Weights of a small GPT-style language model, trained from scratch on English Wikipedia: 10 layers, 120M tokens.
Each number is 128 + 32 x the weight over the matrix's rms, rounded and kept within 0 to 255. Layers, rows and columns count from 0.

# layer 5 MLP down (transposed), 256x64, rms 0.0966, rows 89-99, columns 0-63
[[188 107 149 107 113 122 164 128  76 124 131 107 168  20  62  48 100 145 179 168 177 132 115 150  80 143  62  91 171 112 121 204 189 100  81 106 146 166 158 161  84  93 170 107  72 141  82 112 180 122 161 147 132  71  78 181 144 110  82 148  84 111  93 120]
 [152  95  84 137 123 114 122 134 201 142 195 192 172 116 115  87  86 100 133  84  66 171 134  84 152 108 132 152 138 133  97 128 101 102 160 131 148 123  98  79 134  89 152 113  88 143  98 143 137  38 111 113 120 147 120 101 187 170 121 176 162 145  80 140]
 [145 174 124 121 148  77 153 101  96 106 151 102 157 151 128 110 144 144 152  93 170 149 148 161 132 115 173  70  73 178 146 197 142 110  71 126 168 149 117 107 105 101  98 143 140 143 121 128 174 103 163 139 148 131 127 153  75 154  72 153 110 102  71 163]
 [187 110  80 117  94 141 129  76 215 146 165 147 136 105 111 106 154 134  58 128  92 150 158 149 106 167 151 107 136 158 156 147 197  85 123  89 116 117 122 101 119 140  71 131  93 113 132 164 148 223 158 142 135 116 149 107 149 155  88 147 162  90 171 113]
 [104  82  96 105 173 114 121 121  71 146 173 178  39 167  99 117 103 101 114 161  27 112 151 142 128 144 122 102 122 134 157 154  79 122 143 102 171  75 120 101 117 160 101 182 113 166 178 117 149 183 171 151 165 108 147 129 167 177 148 148 166 107 182 173]
 [111 156 121 149 105 158  62 141  30 183 136 132 181 119 104 131  81 121 123 141 120  86 130 130  97 107 127 106 115 192 142  93  84  84  83 142 144  68 111 199 142 144 192 162 154 173  66  84 126  69 117  86  89 129  96 101 157  96  67 148  85  86  78  86]
 [205  86 133 212 158  86 120 150 137 159 162 113 175 140 131 130 150 128 115 208 122  48 161  83 136  98  97 145 129 147 124 123 129 106 114 112 149 144 138 191 155 186 148 136 132  92 121  69 130  73 167 118 149 152 114  94  97 162  72  55 169 104 217 151]
 [141 118 172 146 175 159  76 113  95 145 174 101 184 149  54 158 155  97  79 129 167  84 119 153  97 104  72 101 132 163  64  91 133 156 125  93 145 108 155 186 151  84  91 118  87 164 152 131 133 155 169 115 148 100 146 149 130  99 122 143 138  35 172  68]
 [ 95 116  91 198 138  71 193 130 177 163 161 151  96 135  98 132  95 133 106 207  92 142 119 152 127 128 121 163 125 147 170 138 138 123 114 172 121 151 175 140  89 106  97 109 140  79 165 161  72 111 202  89 172  95 130 150  74 116 178 120 153 151  88 114]
 [130  70 132 135 107 105 144 145  99  87 128 191 160 132 155 100 171  54 153 140 150  98 161 121 117 138 112 126  84 125 101  78 129  85 161 123 108 182 152 108 119 126 169 198 143  97 122 129 152 208 178 149 123 170  89 165 150 144 129 121 210 112  97 172]
 [133 135 121 135 175 101  65 160 111 107 100 114 130  93 144 116 181 175 183  73 167 103 114 111 105 128 162 124  96 113  83 116 128 106  89  98 114 100 146 102 148  98 182  96 139 161 120 135 153 134  99 208  85 134  91 129 135 131 109 105 153 136 122 182]]
# layer 5 MLP up, 256x64, rms 0.0977, rows 90-99, columns 0-63
[[ 89 137 161 116  74  88 114 113  96 151 143 116 131 106 123  75 155 140 129 166 106 161 153 170 142  44 135 122 157 123 174 133  74 140 125 169 134 158 167  97 162 151 148 108  98  89 154 148 133 111  90  77 164  44 169 135 109 106 159 207 214 103  80 110]
 [141 162 100 153 161 127 138 142 118 141 177 123 144  81 162 145 146 159 100  57 103 110 128 193 150 126 162 119 122 112 130 181 141 134 180 181 180 173 134 145 194 142 123 165 118 143 115 158 149 161 133 131 159 155 170 135 119 135  87  91 156 115  91 142]
 [143  93 122 189 168 102  92 136 100 138  99 160 183 108 194 144  80 123 141 129 136 181 136 115 106 105 156 161 157 151 108  63 162 114  47 127 159 123 119 128  98 130  77 139 134 147  90 148 141 111 134 150 196 137 172 166  83 205 179 132 116 138 131 194]
 [127  83 146 179 131 167 106  38 116 139 117 146 201 118 171 127 157  77 136 136 133 174 114 150 108 178 170 123 114  92 100  87 178 127 139 161 133 165 131 127 155 109 133  90 156 130 142 122  79 119 132 104 166  83 114 144 130 102 158  86 129 148 126 135]
 [102 102 136 111 145 143 115  97 148 141  82 158 173  43  97 108  99 107 105 173  83 143  75 107 136 119 153 152 132 123 118 140 143 186 158 116 122 105 189  58  94 156 163 104 135 152  77  99 140 161 121 170 136  99 133 163 159  69  68 170 150  95 108  50]
 [142 118  90 149 135 118 118 134 183 104 100 138 156 121 148  88 142 161 161 101 162 132 143 154 169 126 167 182 138 105 113 121 156 164 208 141  95 171 129 125  96 179 151 171 133 157 152 155 143 110  72 216 117 136 162 121 120 119 120  82 110 106 160 140]
 [125 124  98 145 125 155 107  98 128 115 187  86 111 143 139 119 107  93 174 173 239 137  40  75 141 111 151 165 147 114 126 129 136 116 103 108 149  56 151 159  92 121 166 167 179 143 131 131  62 140  91 156 101 135 151 174 165 146 136 107 148 112 103  73]
 [145 110 156 100 130 137  71  79  95 153 137 150 182  81 144  66 129 124 148  83 135  93 153  86 109  77 150  96 145  78  76 141 106  74 123 129 154  99 118 155 203 143 132 170 118 182  68  61 130 118  92 129 101 112 131 127 175 107  95 118  94 100 181 117]
 [182 126 101 185 126 117 118 144 200 163 146 126 127 181 178  97  94  83 118 111 184 136  57 150  96 139 145 119  83 178 151 143 111 111 135 140 188 107 138  83 196  81  73 154  89 164 108 152 137 122 173  83 177 114 162 135  93 130 156 156 109 170 122 136]
 [144 100 111 124  97 100 157 132 147  96 185 155 123  89 171  74  53 116  57 151 135  65 148  75 129 137 123 166 128 100 149 146 100  92  95 177 148  75 147  93 117 125 143 104 101 126  99 159 159  98  67  97 142 168 146 128 158 156 106 158 134  89 167  98]]